config.yaml
num_hidden_layers: 15
hidden_size: 384
hidden_act: "swiglu"
norm: "rmsnorm"
tie_word_embeddings: true
init_std_qkv: 0.022
lr_head: 0.00826
final_lr_fraction: 0.03
train_tokens: 899800000
max_steps: 6865
Each number is 128 + 24 x the weight over its row's rms, rounded and kept within 0 to 255. Layers, rows and columns count from 0. Numbers have three digits each. The size before them is the row's rms in percent of the matrix's.

# down: layer 2 MLP down (transposed), 1024x384, rms 0.091, rows 728-767, columns 144-191
# gate: layer 2 MLP gate, 1024x384, rms 0.103, rows 729-768, columns 144-191
# up: layer 2 MLP up, 1024x384, rms 0.0962, rows 729-768, columns 144-191
down728 100:119147151128139170135113142127139086199158105128105117137123128125130112112101146167169143135095132142153154136099112135120125156144138119109138
gate729 105:126143107130133125150107081129151120126145179111151107135171117138136154126160129145160136131134100164112172110094132130115107092095103160110111
up729 106:127134114125151150160087146136144138108154111128125173109114090111128152144143099135146152157094124135134146131128117120166108138100130162123104
down729 102:133152165111135175113135138129202119101172135142100157116121109127109134142150090123127122101103097129117123105112116121118123153136107127110123
gate730 101:127113125133176140119150120143133117129118120092138106124078149109110151111115108139136088107131111140125087145113173087116110113119147102135131
up730 101:113109138129100149126134142116146152151091144108129132115137102107135126111143126145096144123095095120132135130127129141178120162115113136141130
down730 098:121137135146134097127096112120154122124104138140127159184124114127143095141086124131098096109101095144141123132152114086163119116130139149126170
gate731 101:160123153114139138129096144158122166153125124121121154144109141139094130139107155153183120144143104212123143149111127137135109122128128101113121
up731 107:123098103120153154165115154101105153159096079157098153143161123119099156096080128153138130139168108120127112115097138108140148151111128145164137
down731 104:147099142129134136150130107121122143113118120127120118082091140124097146089111113164130099138150099122125159127122110149120149139112158178112132
gate732 101:127080115147162172151098140144151122127130201195143116116112107165123175135156117123120099109153103107161138144147103120145115091097136148113091
up732 104:092076142120141157149154111130152140101122107123162165115108086113129161100131147114091125137134135122146152169146081129158148093145158114116102
down732 103:097119150130106104129115161128116123119127094140149119081103135111160156126165109100149104104116099111117110164130078188136129113146133121132097
gate733 098:128153146121171122150131151084125123111136131068112137146117104129120141135086161108123100093171117123124098116119139191124132123144134139129154
up733 095:144120097152071115064104139131119147140141124192113122103122113091154165109148130128171143140121137147122147127152142099140152109106104129114120
down733 093:106139106143098136114142129093082132107149164144129122121116115100115132083146147114138156124159134151109115144143090120135146123127105114145080
gate734 110:118123099112092121146120145168087087114161131139158119114108089154093125117143084139130130141103114111118138133142119116136113129144117146110140
up734 101:119149110166110089127169133154144151126128167117145116128183145084168141136146114109109159110163147128102079141104117143112103163108099112127116
down734 111:129152109162128092103137143142126143124158137104120112156119154132148171121153162149118145083160126122078108172093161105101113105103134156090096
gate735 099:152096116096175127068147115093118160104084114149084143111125135091067117172144142105131146134102160160134118131113110158107099143121148116152155
up735 099:136131136139122131101145152110129118114113141124126134133180119106104128139122096165114103120093121106131152087112115121122142136159115118153134
down735 098:141142123118125089128170157088097157103136118112096117161167130114103135160141083174160129109105133128105128110151137108148126144124097101149132
gate736 096:110103117098145126158158159157129101126152115124175118122158126132098114088156127148145152124103128131125103145122122147138082136092106150151123
up736 098:147069160109155124130141146140136099087126075128102163152117100119107120113151164157110132133181160198086116151144096136121136163148132115151080
down736 100:139123125139135136136147137157140098112140100125104140158142142164096146110173104134113089113122147117112134154115127135124172119138078120136085
gate737 095:111118106145157158106113124190114154091088142156117155092127126153147124166118121136127133128096127077144114160136093116173146120101154143122118
up737 100:141131100123148111132128101121142123117088127135097130108075140197146106164129113136104151145117155137164146078106087124153132119115143127075144
down737 103:152137085138133100125124115108126163173116132132103154112088130174121128185114123145142122101084144123149147091143119146145132148132103134113118
gate738 101:143118130130107145143134151098114154109122087127161146123118149147138180123138096126137091132148134153155136129072108130092142115179127099089156
up738 106:133142155159158099088103104121168084123141149143084128154090177129094139123089179132087120149123112092132114134133151102132148142136126142110148
down738 099:131108132125081142163175139114072147127124101124152179160126140148133174125125121132151077116103134143135150139088117151087102124119110139138116
gate739 110:131143143112128174156116078157112095195126113120125131128114119138171108125149111152133114134123159111135152172104100155110094164158150126102121
up739 109:130128123146124147095159111136101123119111091133136136137087128130129162108180109143137151116157114106147118103102146119097140093113159175146111
down739 103:158132163136135155124107135148100108120139146115164115142107174125101154090183099152142157111143143118148078118143158155116129096075146154138133
gate740 108:161095157134177141090148090151117146141112136136116123124063130133101099130138075087129109149117112111136111131132113126107111155139109154164147
up740 106:105091086128115121157131169086097125121147137160093138111137140157109095130169115111184163090159138118087150113144124106124082096140116125102129
down740 116:151087078150116167147115168099118131134142115102118133145174133103139170076148081158152162105155154147105146085136114145139124087116167118140124
gate741 102:137165126115138160104153108145129123118132146132148131113143156061149142111114117137142108129130110102112074101156129157110155161175093104142091
up741 093:083138124118128119095127153138088100113137128134066117143075150174162133106092110103133139138120128146083129134134164146151158126150146122117121
down741 091:136136154091097130091111126135090098137132148193091133129110123128150147120137122118149153110093110136093132113147121142082112152124094121115135
gate742 103:103117132157156151113146100142137132113184162144103162104108131100126091108124134136103107151080128158134152097147125091132078124134145154132138
up742 105:188143128095124144151107135131112174138145113125117089104133159123148175154143072180117136126127159144137118142100110149123139178091112109107116
down742 113:153129128074120102156102162112140121172126115126128147176151154146118145169158132184145149149153122125094118157116140154155111122090122129087132
gate743 110:117103125148139108144124104156131107197158122161134136152113149083109159148109145157083153146149097109116100133127093133129141167126105170135109
up743 103:128097106105097102115116094154149166138167157150104139092161131136143156132134122077142155109116118145169156109084132083124080146114115108136145
down743 105:145168104154122096096166124138114141115121129142099082122199125132135124098118087080127154103085128133109132111105146107162076126115128097119124
gate744 101:142136173176106110149160115097088108145150124112137099153113129136121079143195141153109160173125097139162112138123130144101129109115153175130168
up744 097:123103116072136151120131109131064147116131113122151143125150091158147123102155099114129115147137121115117123080121131171065074141129115121106093
down744 098:129139141076139110113132158125091148134126165130089125117202126146153107107118111111132131118116137137114139112106068184078099158086106154113105
gate745 097:109086124166149145172113122157104132099088126115131094133104118113123117124118091128106112121147112160132061158136109115131122138083144144131126
up745 094:120165138146162127121055161149130130162110091123143136125155081136119155137092104135104128128149159114124111156112102127130100129070137115140103
down745 101:155122117128113173154101133155159090138134121098142127113091103124116124168125117121082135153089128130084112162113093114102156102061151137130109
gate746 102:123173112116204151142122162109087098156166147117165132113151167153145125084140154154077161129129076121138150128157140082113165138100188094156150
up746 099:144120105130140177117144142063073109125148123102167140127134192125148121129176143105117120129106091152140155122119127105126120073096106119155156
down746 100:128140171081104132145140105131121146128114142130129148130111137153155120123137145123097131141153125111151110139146172110156099105128139119123105
gate747 092:140083154118128161133163148107136121171104154124152131150127117112110094070107085160120175121143122099109122150117106096113153123097109109112126
up747 092:122099141126120094156138123133170112156130157147107147125116122108097054116141133160120111127111118117158128116151122122118139127095134114154143
down747 101:117098092137141103119131124109134112144143174113098153131135117131110117128118146123113116127126130146186142121169180127135136143121122077157113
gate748 104:132117149183158109116087171084129096112129120136153155100127084117134153095137141128143136157098141092150115133112114115149119092105174094133130
up748 100:116093151131148172135140132137143117134134128102132129101112105138105116139154152136137118148095171107120140103133137105151119177109142134105094
down748 104:129132087095148122138132109160128102135105160114111129083115114109114139109118156111110108107131182165139150100107136138156162141093092120106149
gate749 104:079158108107117143105115141139121141147102089141134142170148093124116109094104136131099130165142148106069194177122161137117135106094133122157129
up749 096:144093142144130133096109158117170129140103112112191141095109121134150131086111180129173144178150146128129116079088146144130116176122138103118151
down749 092:093129123155118168113126116116159116119073162122160088114114184131173103094181164134186106152163144135123109090118130119122132155095143118117143
gate750 093:134173146122135130119159105114113162106121162122130087130101142122109111171147115142118154159165130118121151139133168104108186171152116156124153
up750 105:103171150091131099107147098120126185130184162109099128113125129085164157163092112145124128134124150131106112180143124138144165114131156108168197
down750 095:103079124118123155060096146150132133133100127131124158116178100129175126054135134109103111134110108119127106131134131104122123111121151110139101
gate751 096:120155110126108094143144112136118111128136126119158079152121076103162139159139082157118122096106095128150095166116144148122165111111177150077141
up751 097:111137153138079114183109134143128121131168125107132156183129178127136144151117163132111161135109108111069140121190102114135140094107175125127127
down751 102:140137108112105134123096092139131108147126172140131095124094122120126168160113130128123135118148123099114102151163140119189109137125152108125144
gate752 102:129162164125145168123142084130164121168133107124131099091115125149116110117132134148106165121109141131155136137136136103120186140124136151098104
up752 110:124119156159105127126106118138100140141096206133154122143134110136138085159133133129179127119155124120126097113115115117089144087116130140142133
down752 106:137118095105166144156132142163090149123140129129124166128167134121135137138105113095189153129188119119122144134101097095118137103124139101127119
gate753 103:142132118084187082130120164128125138124136146067123131157124107170134131157116175099111145166127125142155122119077129115116119108168143140147128
up753 104:110111133151118089104121104143100144135137099139092144138069179128162152128117133113138128138158147137081101113156118108078118151091117131114144
down753 108:116086164141111133145149122133151110137090120154152130132169156137149102127149132106136126120146129151121145133167128122121103124059124143106169
gate754 101:094140129101102126122162149097136099132142124100152135116108105108137143134120128132130110130095106106104175109137106130124102117102103127101112
up754 099:138099142171113125166125152103126104161061131100190145071109157135123137109191103102110130103153153126107153118117110144131110139106132131131114
down754 096:144097136107123121119120121126108155127090158155108129097122206139123115099124138111139130117137133136130089134115116126139149140098161125147116
gate755 099:106102137115147097155138100115139087071108149160126133104129143111094074121139107107148124136155108106129111156110132156131149165129119116137078
up755 095:147130115130102134148148091105154076092132164144114120098155115185152133134107107137117175131107179165155117098120110148117137131130118131151092
down755 090:146091118152125125097126082123195143134121119109070101101135109118069094105109099166108139105152153134134152107101114121143111119114083167131103
gate756 096:103180138136146091101097095091149106121150116180096108116118158119132133081197138087125130120155119089138121130143108124137136118131108104093134
up756 104:152123083108075160147122145123140122145144140132137122099123123147139127130112125120120086125133131051144158115162090123129112156147116156136145
down756 095:118148150125123121133123127108186122118143130142113130096131144086120159124151104101125141150169144126113126149083096102150151118125122126127137
gate757 107:149108118094128132153143110142102150136117121074124092089160109126123148137161151107124163143164152096154155151141076133162161082122112108097098
up757 098:086149143137139152169119160095126138118110128171138114192092153140171127113088104126143098148144121137123112144144130082127137164142121168157073
down757 101:075166141122174144154119123151129088108109103161167141198154163144121151109115134116107151143147153141114122169137127118143129127149096160101094
gate758 098:134109135176106133130157117132177157119125127115177133127150100149105084175115170138145146155131126116122095136167140132183125130102154141137177
up758 099:162154140097130068107115115112103086118153154101155126139111124128102153128161096150106144092157115127131096084123142130141129149138134095175107
down758 094:142133122132149102140109157129151113134112142123163174151112131147124105191132147160141090116080150124152098079133110127183130150125144141138150
gate759 098:133150119091133127119109117129144118114113142123113131189126136156148082116101128113079139149104133142139148100111135159154145129146080147109086
up759 097:120119102179089126129139135117135126164117140192170134125137179166150116108161107150170161128138139140106121160177155110152100105139130129085133
down759 096:085145144146122104122111114108205115149096163151115074114118171107130165108128141168119139134170131116133139142128155102138142174131100106106112
gate760 105:148130076166093104142140109137125153149110129072138096121129139141098079135153107148124143157099113117138124135156120144154126129127123093128127
up760 103:132096141113102099088141139133135159148143136146123131128160094133136146120111136106167137117137123134150099167145093170110154119134170131117154
down760 101:144160124170141128138124125118121146143117182156149153144063121153130123154097111147106156138157095126159117126119154124094106127143152161123150
gate761 099:107141149147152131133126114108125113111111129132149109114129090118122158159090114097162186118123107132103109116142155153108160164177156103136150
up761 099:097168116151098122108120117114112158147148126093140127160075149106122190139137122145172085116156138132160127121129171102109123107133090130172106
down761 100:135192087191139113092070131144130125116154154147135175137100131135116136121173121134125107124124167125120151122119111158108161095113118138142118
gate762 110:142134154168106122101139109103083145129146113095162164178096124143111109111176118125174149160164136129105170140110147118127124159135158173133111
up762 106:146114128116128130138147136119137108133124127162110122087101124149148130108141125129129113118113102084120139088165134123118112122124134121109118
down762 108:115135154152121113125119131122077115091165117079137161147114151124123135151170151122148168144135127140158176177112117073125137144120152150156100
gate763 093:152166143143085128132087121112154149109093110136139163154105150103136158167103156118160152135120123085154175111126146133129099117156158130130107
up763 102:161139158137105110100120117116129125135075110121106141151123131152128111163121151128138133126076125144152118143141165103130073126140140120184178
down763 104:140092147084145153120156133166169119187118154113122073128143104109139123081127109172141126140161163111117100126115103151132154125109134148127142
gate764 101:131096178144127127134144130133082088091156106138136137142126155135098161113137093115134117130143117153136159114138136106116127128148131137172129
up764 104:114132114125145188155145142122109144126126157127120132112066123114134166145102144107155137121126127101155128091123115140167112131081122173097102
down764 102:117124110145142129123111104106138128112167123105121108145130095102149114123083135075145131126139125139133125124095117087191152141072079206129138
gate765 094:113116107130151151137139149108113137127091139135133141115104094080079104118149141152104119124152116141131135140075126119138134118093088135142108
up765 091:109135141094054178158094079134096152104097080107141086122103106136133097149128129153134114116156154109097121126122140137107142144182112158137102
down765 095:131121161102094177163116134120085154134085103102129125141126180143141130129115098176115146095125168118095106108140118169123109128124137083110152
gate766 096:152137103121108126155089165083126144123117095098131137127155136118111128134158115137156129154131095118122146116097148114147121109121148142108142
up766 103:104134160154087115123134157148121127116106134091128111138158124157149137117103100127151150121081143121076121129159118145139133140123115136094186
down766 103:132128156148169144146146134122125102125105097109114140129165111090154179062157168097124128141153112168103173129087112071184123128145149129120112
gate767 096:145106125150103131152117129125139155156122152108100114121169153144089119168186176096096135149163150106112137084135134148132118116119107111151139
up767 103:128111134114148132157126156110158142143158147110168186148101122136143114134144128143110180095132163093159095134164138089160126107084079108110104
down767 098:137149118127126123153080144123169117157116102114137132161147136110168071149108093164110176149108159098128117153154098096147152086127136138112160
gate768 100:132154148105118120145148112124091128130141129088176121151108142168129134160144149132148105137159105180118124160135097172113124121108143103105132
up768 094:152118157164091144104121114096128130166145128107110120128128133097147112102112177113097143094127152103113132117119148105118078141164105154154099